From a checkpoint of a small transformer trained on Wikipedia.
Size: 15 layers, width 256, 3 heads of 64, MLP 1024 GELU, vocabulary 8192, 12.9M parameters.
Architecture: no position embeddings, tied embeddings.
Training: a variant of SOAP for these matrices, 765M tokens.
Each number is 128 + 32 x the weight over its row's rms, rounded and kept within 0 to 255. Layers, rows and columns count from 0. Numbers have three digits each. The size before them is the row's rms in percent of the matrix's.

# layer 9 MLP up, 1024x256, rms 0.11, rows 521-629, columns 128-255
103:119039123141132167099082143145079104142153121097195152081117175126132063114144126110093205123123070060097116091114158146155148074104114095075150125107170067135091143162088073125105134102129129175173142093154151130130084187165153093096138159117137197063127140147148151093094160147126077143081192118117104052089158169138097169084152151178203162142139054169119142130168130149124159118140
096:118157147155101062098130167133125155140124079113102120211145133116141139159161130157116082141117109184140117178138104163137142153188130150146121128079105144089108114091125141127120186116122160073114179141087084135109168134095113052107161151126144197168112109098138133132096155131116130133175121122164049165108073135105114162113102144075108190113111099074140108100152087092130111120124
102:120136119132158129127114134063107119099117179114163095104106079083130105114119166124090159073087140111083165123131117136166105113134107153112098114115115105131114150090084148170185114128139151097150132188147103128089142138106138163141130126125141114183117026100112128133108112152112108117145143163155108153135180119128120171158191139101085117133159158116192111122108172043101150119095
107:175164116120098189118111120141108115128151091130097081096125147097178104182187112088078175129110080169129101161212149119135154158093160127085138165118132115101090081114133146098203141150151121124062075118142152076118153103108140120150141187096129096105126119161109070144101098131141133102084094146113114085147132123141148090108129174108146096099126100141153067187085122143116155099127
104:105152095145137151139048152105171167136083125092171132145185149124135117123148116120145093092109109145155115124119123136144078161148169156097164146112100174081156138091096140085184153078160172171139145100070091154159167142091118171130110115150132148072191070086152130154160120149203105114199096109137072143123132155174161153104073134141138137150134116157096120129176077120145060198109
096:132073072094144134134044117074146095139168133159145145092129129155163127092127120135124179170110025110125103111159151185143138135111141167104156099083126121118150080122118125143125180121130095120116120118150088105118139131138125104154095137139170176167142123166131142119088155101115151115134067107095082132129131083170124175175180087132165133167165141086076162139170191121099141116145
098:147130075154093102130098145140201101117111107207159141124125125144142181113081204150096229176170109094168168120097131124151155144069144125163183164193134124156127112105110110208167121098115096068059074108129187107126068134135111158137130104109092143054120151110106090154070120129138111156091170152091106115127129100109095140108119116156095095134181152186101119100090099094142161137071
096:093169097176107119100144102160134151142155176095137112129149099124098125137197162093114117151177139186152095098146135143212064152158101119128170164107100071115076148092113135096093134105132090073131085142176116156073149170142165139172144089034149133135156123064136090133093132150112129094135115146166106132133147060058103076138114152177090083067151135213087117121150159155120103116106
096:109130139100127102107107137128184127188163151159123134179158125083138169125163138180089132093127064111165118165136143138156165150141134157116151152097132141102128137072067122145168057154055129138131184128157131153105064130126117106104151112163107111064116098181105118129167178095114212108138133150142194160138097143135135127134131142119109105087148070110141189131110087101095127091138
094:135184177136030102111133121109191175126165143152100133190102183141151169078130118102134164152114116091123120169151153089145115054123113124123110131081090146145164186153102078080109108130168065188095130102135161108150134153099107125112114132102147141086111143123153099119119143086123082133116101101158120069093117150175078104134182139130178150187085141199108150137115158114072099139118
097:177150093168113113156102099089095133134107185091139163115161163100121074104088145146125148163148150087171105140149135147102106127123132143130098144160096062082107170080086139171184075138123127112149148104086127119100122052126163160139188129114163120063057148103094123134160062132133099120113149107125147147167124182111153129196080178141163078161123090133076196114100156087173126160162
097:103121150080094127105130079125130123156090089104150118140144139132151126083059161156144124193079124109168151157147076043186142125123097191100080142160079125134172097092118173075127117141104149090074173110124163178163175139123095117156107149118177143146089142130127078082136116082131169126098129115164112111111129147141095120163109114136151133155138142117092145071139189122102128074081
092:142129140128109133156091173146083120102145171138140139109176170178178110147117137149123154172080224121118157153111121128136130163081074114069117091182100160120086137107166166079144099151110074118116075102125096115099118084096171150174137145108154133148150164108119110103171094114102141131053121189141089098150108105151106132087134143141158089103086120146114153169088072080126177109124
108:201096119136147189115099125166108147045175139086118186161071164101109140100114092100141138160149166175108104111163135047138162093162168164089087074240119106127138125161105127122130184098098106117134096160120140098117109123116136152137122145116102141125156121100154110123128140134164156101101156107127142040101184086166142085168106142094123070116113165166161138140128109200108078117196
098:158098093109113119100125118130173137114100139056150161169164133098122074140154202131117171132106054125178126137112118068125087116143115109121155157124192107188180156143123177131182075126163106111105160138125197105147056108119109093149112095102082099104162122103136124148125178056131175158072094127157170152137133172146118122170097112130098133112101221150099105058109091127080123123117
104:135126166121065105125065136163084115108158161107156129090141127050151107156152154138108179108126098146110135086108164146099119102197120098162095136134087160127112108180084130091139131160178152158146127191124153133142103160175181154131142106098090109139108067150152169142146102116075185148138115104088176164102169123130112131119100205108124054075140151151107150127157141124112152145155
101:165122141148149142138158104107156153131151106124154077144065118130073106108146089141109106128133100135158124110107048119098204166115175163129146136092083161177132071160121082133126098125151125114118168116138125139134125169098110061125142186065162137077156123141110125126098104162099135100112061086076049141115152092175130139115159099114127113116189147122144164113148184174158116129096
106:179131126209147171117092151166170139107154161110160130128143085073105158124115087140097059199093172134080068122129178098113135091134128139151130085177128130120131142110133115128114129130136154116110149108146198146147147123118110149141130086144091110170161202106138135155160151101109114127156170126163148122171115136154093110153153152141165146174177103120170156101104138112110104160109
101:197130146083147122172134159167117125109116150073066181114122163164146146123152122157151130074151106203097148154113080130126134067133132106096167096143124156136091111105111149146107200102114154164102134113126100134161153091133132075095125062132100087024088161090047131188152143128186124125059149180167134199077171112117087057169125134152091164110145072170149147117127139151131143148134
093:139160149141122142156104097115137087109123129146141132113040157097103085138167148144173146104086138149141081145123162079103108194121079119157210118066096142162194147113127179117089059152077099086089138146177119169134138095142116170170075148163130172114100078117185130144064146128115123158091075155156114152141122122133133102137181096151132162176131078133137216137070139090128138135093
098:116194117105151061142180123134102112132108136112132093144096190120114153105117101123148161099093099127073149136114097139130100090144104110203147107117085090134158117086179126133054116079198172156139101133074123135200129148122104136174187162066140135081101136056195143075151089078098140034152142163147153176103182092156116178135144123169141177149142098146149160113111106139102187112118
100:126110140128083223147173110120123132089087145136146079088104140093103148122118122115088134078066098128109130127117061062161159133125131088187142118077160171210097112134126165109079133110134158107118091130113073140053137182113132148160182119100108083133121101140169161103145123135123133126154175151086126147127101138152142151150173138134132194175130158150118152170154093145136140123121
099:163125070155125134098136160127142117135110132142102057116146126137109118075117086173141118052032144085172130163146104153130163159122151113089170103122092087139062121137121142097094146119120094149154140161090125145193197177142139155127147168137183163101102126159097190153151111110169114117129154131128098127127159119103117125093178078080096108167173061127096124110190135133130173154150
100:165107088094096165074107137135128122072068180103125075141080165195133161086167102091166125137165116155123162157153126138110163140106177160084123176125106150089102134118120150189126116064103152144167106113116104127131078103101128128133148127094107182112135150130104126117108088080146115096211217143143095141125028127167119162125136095190134170142070104146131096102130060104126119151155
099:098113108196103194135105127115138168133118099128127134098147132154088127134132130110102069089146065132099191130114129072099205088062077146117164105111139117060114088119122172126150131131126146047102150119131163134137067163144155171133102110134124172073099136109132112124149117104221130132155117066090182101090066140142189119047130113135120113116134153058119149116127124152154121134176
098:228177138072175075156189101115095081135163099090162129076135164126138091110193166166107104135078161154163135112133133163096149091155103101140176180123164123178139150148120116130148152110136086165162132203125030166053108112182089161093136096056134148153156100125102133154124143177131136136119184120111107132100099176150145108112135131093118103115089127172119140138113108113076110100097
102:123135066089090139121204151133153127135084208119164156114158130139152108154065142149150108178110079135111140167163138109074158130121092151128096194077116164153093169136141098126170118091189177169120152129140138156110140118136119148130122138176107103117140111113099131095135046145125155085088156115138091143112114198111062080132142084177193118109097172104136091098196183145119111122082
098:099148179135129167131107122094095129145149133126154099104107127093114112130103164112113102077136157193168158098110154086157089067102115114078152119091113119143095116142101152073127169132114147121143037092139098124096127133173157168111107068030117150114098118139142074137165158105118115148102131108146093150140160123168084188127161139129170053109092079129175172123103100205115081117151
102:125142107149145107181148126156086090145125163193104101143094143086135093087156139111090140084174043154121134139148086131105133150106130143136070126102186184102133115167130164085123133167114157064186133115182150120098152158102123087141176148128111154100174157148114084183176125144125096158124141122136154142131133065158051130151169124088173121154109134127114116116153108075124077070152
103:120081129129125183090090129087135151102146123117110130139124088084147115119080154096105137115139147118105105132142150138108088123137125151125193136076132136127152130125163089113149158134157184154082095097104160105151121092116129137141138150132087130217128113122090186140105142061067137114156121134176111101127094165130074116097145174077121138068123133179112147165143146090134165078149
098:101168133122102124161159083077112152135164051118136102150083173150158098139134144103120142144075086175156171162149136192169119088095092156118075120129107120117154176104168153153123128064106135194139103138137184093158146138105086169154098062085171141120157142105136126091131146114138109130118097123143126124109220150135078127175151050103151066169115138121126119124163154148174176164096
102:151117106135065149155098185115160146102143099042153123104123154133083075148141143105125147067159130127081112137141082082099123178135140178148084148163054168170141123166161119109137150110099092124147169167075098152191226137184153147123188130102075097115122070155131138147121171149106145124105111115146084124198111138083121128165126119147089073121170127104152132109166146129182185100119
108:111139122103116148146121095122186096091141171088138057111164127167193106128079129141119131134127146153134078154130137132138189180115168180150155151178104112097087138186106109146128087099195145104115159135113136161134123099132149154133181142107099130107154124041116103131089158148168121103124107095117153104171127149095106158097122186148173092166172121195135187183107149148130160131174
102:118152037113132099112124235145112126172151173051092146129101163098153107165094116082115194181128081134109131176145170110114132143119114174121154169044185048141110113170081123148129170142116119107147103101115099155117087114138138195169153159115086070123109150131108157131114133135138074189106145123120131143085098094189108072107188121112171156084165115148152132101149158175148118109103
104:146122158124132126126173131047186125102153099158102129171036137127135126124138113142148177168161116091109155111104221132105148128129134106096122150117096093166103117159116105132126154114131083130168087169159061154093142126171136141127138157165082113146113115138155086179162132159113117207116149152124183105173143137153088118114134152137058164138121096161137091099116067097170121134097
106:113156143175105165097173112130095151186095145197113109123127118191104094188088106101122056175095113124144138101072158157127167125128111099135115113170111150143144121145114139133136129174123087123115164149121090104125108150144116095109142114112099146052116075131117129116115180135107117097192170107129076133099132121123148088095144142140177142181150093127115107162120131126205080112160
105:130138146190127105155154085160158111134114167187131170017094159137140131114089125179161171142151141161091157111129157175173107133147139160108126135058099108182133134123132181127090095127101122153112154062119149082108046168193113115129114167044074169105144109112186105203154112205150120158116118081113102146139111108109140136138051118085172152164142141114162117162168158130163110096142
100:098128125142143161122084095138118121102193119151149138123116138118100069107139150113190169106097068094173128103161104164116142153123145145161146130090121182141106131129105054143178095115076177085109089139102100184062108110154164141105080154148159150147127069096138117135100176064137134095141162140097151136127172179111086109085098147134100106120174149163064189109141124175161114091101
095:107120114171098114148143114118160097127139150115122092040133154103145156122119204189147173204130135157172130130151103156134143124153181149138129115142051140153137118150141170057119113135089121208169122089076174122157156157060071137157157108136098139140134117144133184117055131211107149062142121099075110145171167177133128066152123120065130114101098166118116128165130114156130135076139
095:144092136069140135149153108162153061118147139138105090156143098139143110132136126171133082117063176117090114119147169105157141135126103141154111191119140104133084096123093114185129140165109164148073099137129183141109134132163126145091176128137158161126145090130081166139116114069171152198152127124111185134110056122208136091091082136070083163090122116120184079165119123117116172114125
100:202128171111115145129153113111090139109140095112078091122129157088119128142142177134180131149120115112144146145105135102162123164098163143179098111143173116064156103136166154190152126152126103172191146135111130085152116154148140161086100134132088191112167205144150114160119136179151123126138171148146174112058123112151183149168115113106099189148149114035187165093104156174135129126193
095:168134075133176109147101151112124133135141121160144171160170131080086123067096205073147127137097163168112087149149109146082154146097125106192133090092120113189143131126110079184084166073142162086098132073136084140136120087093093118154060147119128093069129110119124140165161094154127122167120146096140093122181117106157131154166109132081090134123157166095129107097153155106114140162107
100:146080091123116187177081071093169081148171147146089151107087135144143092145127087098126103163193082152132118104143148085166127114088149153105160163041116177120155122106174141133081107161109179099150123161092189109131123146179125144171136106111126119119119085098145132089195114124120135106113104062143066108120161094138106143124147125106163129140151143096179105124099097166108147103104
099:164107100172084119079149117145098122158136099133153193166131130126081102105113119098125120122041166154078173129129123098143164120135147125136186089111130136096173107091135077108086111156160143133032101154180079131084192179134101157144167127173134109118086162141089153078125131115183128122098099138112030087082148097137094101135102161159163153110127098112201092102126149117100090065189
100:097110147145118132070157153106115093161080177122145122102073197092164092110171076131133105133118153055144170150106133174185077067131189179146138148079113138083174145094079159097044079097138175149123046155077115133105169135098102132147167122081128141128116158152136100121137103175137151105108169164171145170118159108192125109123164113183109163151134087142089085059158177174144153131120
104:113158144164138140152131105157212149148138098085140109144131110126134132138147156133146107152134133118130092084137131095114099066099171105144147135133171124112128098155112098131115132091135177142101065129199121095168112206152085101104115151092144105104163117093109078144092155118113178107146151142136168139132122160125092171152111101123130091132143173209138141110154128112140146106117
099:137065041144104154186165144133120135119171150116146126140168131100137176137085109109103115127085126142169077141129148093193079106147128090111141135168148145084067161131122104146148139190129144120113101177129109035127090138073166128132097114137177127187083152092100107153137141157114135102114134144131131209160128158073105076088126167118066135111113147130153116160139139173132111182181
091:097112142087119074086153137055112080155161102147165144129156112096141183089164131171114158172192157147083156138122131129111099138124140088089076095132135121103123116189151125108156119080138182147125150174089139171146101136140095148140142097161171101127076037176160104123105117093155151162115082139136165110134133189100130108079092138156124120111146152186026168126179086141087130088112
099:170108116119144161167175076133128101165182155130130140097133120125094114128179123147112125174046110126135173171147146071128134155093155134151123173143157111078173197103122169134139107147126095137165143112105137150125155188067122143147133101147122123095075161179131115162140145091145135105176085125193148177091146160178128078154131141126157113112192085181161106134120149087159075183113
104:079147105065149124154166229138132085090150210123196103087113103151143122111116109122132133182134133134073150154132146146064192113155109102190119085141148109079170131168069119098090135112137166105116088108082109138197096188091114115099138071084105116145070072110075163164135121165096119112083126181118129095201098160143096107085128132115140077120116153108096126119124137092152127138103
098:135089130124092157119144069089135161171133096103130101142129164151107164121152062155153131131099106111123154156132128123075158075115101118145142121085134122085173139208118094142113129128128138139105130116151121053127100067056114165105105154105149189092131115122147122139084121146098193153094108135093060114158089114184163126143175081097128118113095123217116108155153135117140117116140
104:163187148090155155161111155066099126104151080157134109135172133140149064107104107121142165107106115177185142150167123129082162066131092099125140064110175127122152106128158128136163110151124117123137117090104063161093119137078121157169140105159218067125154147100090117081101105110148135095153119227151119107191113169123104155102134210199155090122106150098176112145131192139130173146121
099:086097113154161152124194099130150137136121106054165130102088163121113100063096123163061171094128191137213130177133140174139194142120175084116166116086129109095165156150106117123111161134074188131141150150149118146119077147131174152052110127129111104139104138096129146123202157147172166067130167124123185160130082118108167123148111133120096099077110114179095173135114136179151134108096
096:180114149086123097110108142175130204144104130133119102082120117126129142128070150124125103099200056163082118149161125125070124150074123139091102173166121157148163183130157101113086177157164104099196078074050150134119204082134059143115101149094167119093190192125118149162144162190159149132143148185091115109155112130136084113118169119089142124173163133126109129155153144147128159024154
101:215121068142160085152113159124094134135120145163093095157103123162125096075112104177103143135083161146068135130103108110125185085113129178130151098176154090102118112163137109123112088089134167130190124130135141157147128113153150160203089154139091145088183211099158094132082139130094137091092120174126095142126120111141117136145118098122147115148174126117217165115128149063151191159165
110:093161155139176181119071123074110122070171165114101138191077168138191089168130092170083139136074113126136056149155150143165193137137156141158154141122095143191169118176150105147133193113147122135140168119142134102144150122115089123105145133137182102105126105124139102115092149134112166124155119165188123108086104222121167067132165071146125194105169088117114107148119119119150112107106
089:093144155086100171096141099120135099105144115130082147118145177093143134200169137161150115113094112115094170153166193085125119153126155149130169119169137169113094093079169131102158087157082102140137094078082138102153187100067137137052131150134106163113151130114160118109150112106096154119199105158089088113145130119082132116163113134135101138167094158184171113118107161118162134108149
095:106131146146113116149119180131140130107183117117153089163133190168130120088150154081127106140129066139064106097123139142082105141099088153108155153136101101108088119215098117145089100146087150162093155147102128118065174089080118086073144167090118124121121036175168165159156106158139136130099102116131140139144106219132114144133113067132114095225144166145162100128086135100096121146144
109:116135131139109127121101137166156169104132120102115136155117138134089091115118166099138110113165097082117138152100133200171160065114142092123094147063086151159073130180151137110183157108143148095167113175193096157150123106128123100202154141081112158096130173168130139161163147122171127134081111098076143130156152072161115129102189126151093117144150148054110126111157142136117096116132
095:094179160152116112157119107098147074156169179157109116111138107124140139216132128140143088091119144111138116148196096129067115199107120136129123095160131138106117175166155130104071113081049141128121101091108143121121163122112137165168132125132118087144128102131162127100167108115100160129134044157198134156172125176120131118064074113177119112181164117132112120190177098126127077077133
109:121082132114151083091178114127089101049101112115126141213119110090078088171152171105148138121093139131173121127109014167132161183112154127144108097141204117165160174138131130171097162135135167110171158113170177090149132088116161078147143150039026094120183115111133156085138103154125053092064134150113136180173169136138138110131136132174138061094122146183107117158112152093119144126080
099:178086170123151099177096114108099106099091100110093168149179095142118108190063181116173172156147146101161059181115105114155143097124154123158118127150089132104148128137107074156065131135086122102108139132141180093118090124136123143148084115105167144074129149125122083194167099169145183170141170178094132173155144129129177129106132132173141170064098135137109141133150102126122175128109
091:095136124099133114103129132105129135141145076088124139119129140178123097155144105214121092167149098120122081073172111091195133123125141134107113119119163174129126112100100193118156075096153167084127135122085115150133067063121113122078151123122161122148111097119103191169154118157093167098084109178157086094194196139143159120125142169139176101157131083133146090169118112168142147135113
104:082120104117111154148094146123085117178129112134163152183133158136118111113122167149134172139148064220142142186130068090143128156092108079105194084156157160087110149155142101093131146204115115122155121057124194131147134151147132102124103108116107174106146149148183155173182116156207091158109101096156144120152132123085106089102145076133182084159139133120116088172095108121190055151143
103:130180082091118101122109098124115111160106137159169159054121118132112112125103131099088079093116171109132088141150085116177087114120113133105131131118113138145082086118100145100087128191138110133116141148121086132101146107142151103104088104133154068110168157185164096124150108059141151088100177142190097117140110163122076173084172182123123112142131117163157124138125186125174116162094
110:148151139195135143183184097140130123070120177103118151131100109140156068138141127211131104124093141149124160084091150100071108148075133111149111115078133151167162104145177140150142085123160114126130108103082106175164109062152149127137169077145097094065123118169089167119127105126106156134109137121146130118171059087116123132133081128105144132166130074144187105098177149081137135157106
098:113108172146147123110129111129160088087097162092145135184126150069126128110123149177194164108083161150186218142141130120137198192135155198111136123138123177106098121136121138147088127133131140122115108105142105063133117067097054175096149106113084203144141078183138117101116108110129128149125140178128113088099090129129103123133180088126128130130110126134115101124135123105129111188149
093:134167199129247140086101082138194135159103160087083167134134069126126123141105222102142163167123143096118148153142101098153132120096094135213106125101132117158111110168160101141187182174107118085188163169143118101174058104075126127106143146142131151102117123142123164140117202124158105082166095144124153125120151124136153125148123110136147097102082114101104122131149125096126067075142
093:114193047127052131162105098120139154051176134094088109131137087118099110124161146133133071098195134110165093103128120124112138073101157064183171088181099166129149134096175137094096120151157197130085184148105149138151100126083148155124066143131126128116121133083171161105145157115088129088115163175131120113085157100100104085181100146130181093133115176131099098109114145119194066104104
108:147155100114096152190093125134139095099164150141053151140139097119144153069131118112098166154098093129140118088127146125179115101130152156123166137099180157117136074154137073152134150162167087131024161119119147116088172142128159106090157156074057159121122093142134122154096100130140109132178131145148143104160102159125149121104166081092134134141171071081120126100169158151100111173153
095:135172108173121184162141106144079092095089107133129084156137167164089131169135147150140127161127169118179165101094161104150058094100089118208126116125109143120126143078109119169138154101121100094144088117108120177127092144160189083077156056113142138086132097063154199150140109133125166177099100125142113116098115142131075127190097197089095069172113060107107089119123108119198137134096
096:151056120127128086141123197142086170057160080165035103115104143077144151134109126095190154123148094091120160135163107152110179202131142169112150135145062119120064103084158134151137125118119056104107138082114124128114157130206187096109114108096176146159128130187146133135105146106066110084118155153147100153099160093121163104127151153118140085090163176077123107105096138100133159130210
098:056144133114121117140079126098082109141118151086100143123142093143133137135063104110155117154134121148145065080187125123180129120081136080146135156119167152112158080157115102109138144117172178092126157121100130079144075152107121085203110137157130148139064107126177156127154096161085113115157135107143082143120144133139134159168185132079083168136088099136135155146076173179146146121147
107:123062115102144154086159103107162133098069135156142062133169114123154140120138187119127089136059102137152128107121187053115162156133115106137106179135098164165150190139095166139099049072092104160141105187115117124114124105154124188133113143159111125119092187100102134098109106113187133109133228151176091135122094122200046123161140055132171083121145138143111104183111095119162080117155
098:092107131150152145145075114087167097149083162152140156088083141069125089168099169151134128139187152129180121091143180131148097102166118104136072127107144095116124141108149162107118082155076112088052154162118144119150125103167077135081095120119167106125150141122110181144116107137152095115085121163172099153105139142117120130139129134089133193184138089101078082134150173134167213103125
101:160185113090115095174077168141109188139106135140108123087122130110129115151114157193138121167083131152132180155142106135159129120073147088126183072151198090141201056129144140170113118075063097077100138117091081117123148105091126127123174087103105154115194166148101122155144111127215122158116142129101148146104170150097087152126088150053112152189132140137158202157134063162118149078126
104:072166114146142081093204166197146071190119112106124086112102146121117109146108195112128091094130096128142149160152090128054132141133182122146093106130168147183175143138141138125053110112152225145128135117100161179088117110153065134094167067071113203090129131087098111201116112134128148112123167251216144077122115097126115104165175158144130121113111123073183134127150128109078112139141
100:157088165134113077116095082122133138135175183145062135106138051161170081103123064108134112167161158091158127153193218123153116122089157084100143115140105072116116113147140151113150160180091156145141047119152080135143109095185108152174141128082141132153174063136175147169108073149099093163191105114195177122112128115143073104147119156077067087104141086121137075157180172095123142138151
102:153137147058118146117155085130145143119078136092187147089129186094066143144136133127130146118119111159118139096102165091182064099139111145100069132103159114143125148185108085108134067175186121195122093073142086115091109107151140114161141106158106121108137128125133088147204115098166082202141195093162133177140151144072068146118126118146161137173145160181105110126115183055122121122120
093:161108076135146116131140123144146110164110112183131199152131155134134120116130130151124097153139150048078101099089136150149131130185139118126128092055107160094149116110148069094213128163082137129133093157111130129153197152149123108152134175130104136072092198144128158146105087151080146185101142150115173122134155124101135142149116133129100108126127116157120163147139107077177192058094
123:097148142098133107157126151097156161118113182088110139148142143149135143123091108106160109114051102114161104124121070167115164114115129133151089117083162157117010120103097155084188183138120139130118184111091153184159073165129134115216178126095140106169165099167141165103091159147074166140089104135094146148138110093204119145108145083134133088141107107121155120164122130136130143080133
097:135093114119118100144138075095141066146170135114121136136162174118188181072135197178093092092142074117151176130136140090121121106117140158110162159054107153151137118118045137115116164148127137161116117090050111102080162079174102117114129002161111098182130158103097176195091119159129117119116090118202143097136080113136126107128119104152121071147176085117133132156090146121146160155134
095:107109163114088142186151112117107141126115155119159117098129095072137093143127156122094136128143133147053143142129091122124137080129135202090079126111141080092172154174205165100104106148098165178171150083171102103134197127081077166087135139120112108087085108129123154119157140132153135160113116151092184159113081141154181114124169038127141106110142178130132170112119185131162100100143
103:122193174173184118093177127113141164150154143181194135160118136161146143071131097082165117091144087126147151098088148157143172158132141109132124123089117129142161124189130089067110089110080158154135126159060100099102093107162113157169114154163148148115143102087172138100159112116149128135138146159107140095120125078120077119157083115122129085142076117127108076126130155178139216124137
104:101138143134074150064092098118097081124153110141140099134183132086165117097112100149123121146139193131130158161171173135145160082123135094093131139093054095101121131118103142134097113184068178098136185108107088140174101189100147135115103149158130118173108141118118133080101111169126109114160106118166126172115154166093215178058147143169182146096142156099128135113128097145081118114140
101:124128101141114167106111191138141146135146112097104123154118128142129114098102098173109118163085092153123121120096146171121111118154141066155150082156085136154182122143129106124143125170103146125124138138172138182127148186115117131102135090067073166098103114076133110143132140193153153180151222145105113186121163112116091173082175094105074112169118126134162076142153182129163156152123
097:156155112111102131092152156131067132170078170100169086086149163130190152139140128086146045205153113136121189101145088120076127144159112131111133156097135178133148132167128145130191114124182147158106083160154098159163137150155043172158158122133135139145139141067181134132209115132111095075137182162136106172108109106109097102132116140120133139126119182076116137098109051164086094143094
109:139179084149054129124151115160180131081113098113082139092097113108119187119155151088195192106049132143157127117136189079122108124146170117109113044086161179122108140166112139158131115136106173130113157063145104092170161165092150202111061173158129162154121086093088087115140150176130102114153104115100137118111116114125123101139107115120097123168033172139126117127141154128180080087201
102:085193156096109159127140134170158126173151158138160114098134137083116105111064173194147172099147139144195163121100148133072085155164124179199148124127123135121110098164137138159108138140082144117163205147100120105178154099105094157161069095113119129118082162120174102109103125101130180108169148122140154149108171132097136118098120139134107103186116132182140182145126068110177135104129
106:157119086056131108094092104139080117172096123137147134091097139132128181114026154151115088099171123113124153158109195116177145123129089115145110127096161093137106084118148113153044133150145113182159101116087084169186157095149127122114116088186112159153101100138126096182124129192112044113120104146109106150147117085107111087102162170098100143139092141144124126076066121113135155141118
100:140133130127108106068085169134119154207149131163178065080142138157104117129145186145155161125124134154111186123126146112184137146174131114148126130095097098088109136149149124136087077113120090143060180134144125102168129103143049143165102113138194110175120155090125139094071157129141137150203127116077166114083097114136160098139070158164144124161121085100121144075135092157166149167172
095:134116186075156131095097135097185074191081166112140156139122136109045150084112106063132099169153132165067116131182122144095118157104142120123145119109160100119134138138111133110113157177161118157163115106136141180174088115142134131132172062122190132127152165151131073239171086185135101089083173099120130099138111154086114139161170131070179114149189141123088099143141106142157157127125
095:129120101094133156135102143083167156101146088151153188161086157099147175109083141120090134214116099114042115087081077099187167106119101159178145131142136159096111113075150174119155133127134153113096128177140145119119172196158143126197077181104138106080080125082085094148121090134082153130167129102178184076176070118082106143099103119206101139141138112123118180108117114143148094094193
102:147152099150128179150162098062135111142200129143116175097171104172084152099120150113132116116186054155123158137145154119129140104067106174134121093109137109123174145142137112152091123143095171110126105160130184104146168098174121134127088102157111107102187093143122103111146111141156151115158091090176117073127092161171084132138157127151138150041105154189170080146150189178065144090165
102:109104064172141062101155154090118127167157117170115146160135125105131097141161132091128100061100143093124121156132106120168082139103089161132091136198094102118137181132137125135164103088064166110133168085115114097109094140187131095196093176099154103146092085102122116128117223131193169141093125152139113195052113135158135068136095120142129168144124099129165106177171119135114152130135
098:098151163140154123105128087115171108153108115148119117065118112174085159085137173075182142114077125140146158160124106140142133119171159125132064128111127146096163171149189143169139124148158132164160091140134134083186167106136112096112111106084148151147135162074129148123123195037179116119195150157093157164126140095108126134188099175122130075148162119146146136139130180164153134134141
095:174159142148080141157142214155197082080164108100165181160163074139153139102135121062133062119118126125147103178125158138106126123080125125106094147091065201161105097090106169106122159170149146133079102138133160140179093141137151124119090136130172141126155102183122136160069107134111132119143098115109109149136107102130100188123135179151145110140127175114126130104090089069150118176096
103:089191183141126132169139147087154148117176140124141101104130162144103098117133095161108076080144111110131115123123178162149094149119093119119136120092150104137095102116165144100173144121110138119101150129126036202135135130097129156130166141126058115173119152081130107143121099156119117109131151130096088126196178149109160105110092173118089134149173107109116138148169108142117133137118
101:110138109156195178176201101107145136181090111190122101145180093117190089132134130120134101137074120125141106172176107148150171143185176171144092107100169119091135082165102139128119142124183182168135061119088095108150183185108123176117157152075128132141101123091192149164192137164087128153127101134125122117117148151166142122082184076047144085136100111116120111133106197110113115111146
097:044079098166172127166181197137155119144144142092066135103141143083106139159104143165189157110166220113090144142113093163120102081143177133161165084058120095132113133157094173174139178139110129143115148121075135119098139154131054134138126110093080116084177131138127076155117190158126181063156188102149149157162123128161097158148127093069097145118156151123182086116100121135113156127101
092:164159130087113112153066148095129163126058118145166133144187104138110133150174143136122097150139113167145124125146100080162157049122112204135090151107131162080154048128137114125098185141108100095196134120118109090125147163072159180147089111080190113152174070162129136144142124152163156099143115141181110059101097169071156105095146148135109150145089103126134157093133109171147082109105
091:115083150135135187142112162070139126124160130118070136048132138110194102142104163152121103120193190121125124144130108101165104108118129105115152147086108139144159117142115134172138116144129081084122169102117077097156158140109167209087134092093073162116108153178191087091098183173142162101170124098116138126146156108116157187189134091151134178152122163126109077155096092116145130099105
097:098115161111138083093143120125123134105141123149092073035122102119094113070158083158130190139178152120108119157125136125117190170133092219155121150136202119149069120106148155166155076103118152093168124125123078135148162096158133111123156110084124123167101136125095129135148113116134177098169126162191104161115091166215172082080181125148105135104109162121085123091084151101097110154187
100:177148094161117153103119119124125131133084159137091116093121141108175149080203127146074168091102120128173089138135107128143172135132075127114167138121143172162048094105129168134106076095145191116104124100157133092145112148122177076122116040145153163115115139110136126104125088094083151139151202138147134185122120122156103089102189139230149126170109102149134115079100144126109135105089
089:131114088101154126084132130124149165181131116099107182134025123139121124141166136103137124190152107122131172122164129122127077132147097127078061129070187197086102108121133121107088146147140125109095131123130101121118131099105056104106189120109140128113119131130143093081110190072165132092101103126116142148170106188096150165085151208199137146132156031094097188091193122104176125146129
099:147128129157127114115059113146126084165100114126109147135094155126140122133091125104113169099105075140137116157069086126114130128208052190106180146115080143141143088091107100130123140225161140133132123128084079168133143124106088194104084196104148128087164162150168110131124087104138162128145088071093075141127154105130147098102089105157180127157118126120178070069114172114155134141186
088:137092145130200151111175129178152084099079203146073132164158156126172116147156131050159136079120122112137185112155162069118168121159091126096098124165136127138088125134158162172119139094092079129185153113064111121145149142146081171075158180181143088135142102138103119124100173130142060138123079113143164182136096052060169121110125146141187130129129183150113111149152122167113119086066
094:136076101171156085139191129122179182107131160106086139098110096185142124134135124088132092159160113099112159200158168169089135095160123099147137100110133097114135120114103128167086094137075125085137147147137151178079112129114146145091139087161144105142108093126090092150125127144185112156117155141131165133131162166158059106134179135162144091123098145174155140137150066067110109107188
100:138182124122108118128189132149128115155123085113136121129112213143115180187190165133071151104108090145121163158107157090113211119147151152167096072122144167135153159143153115093150110138124120091168085161125133129164100174166103143117057109137110065091105136143088075115118144102090142077140165159164112115118157132104130108174161096072139127102150109091086153136182094085170117109128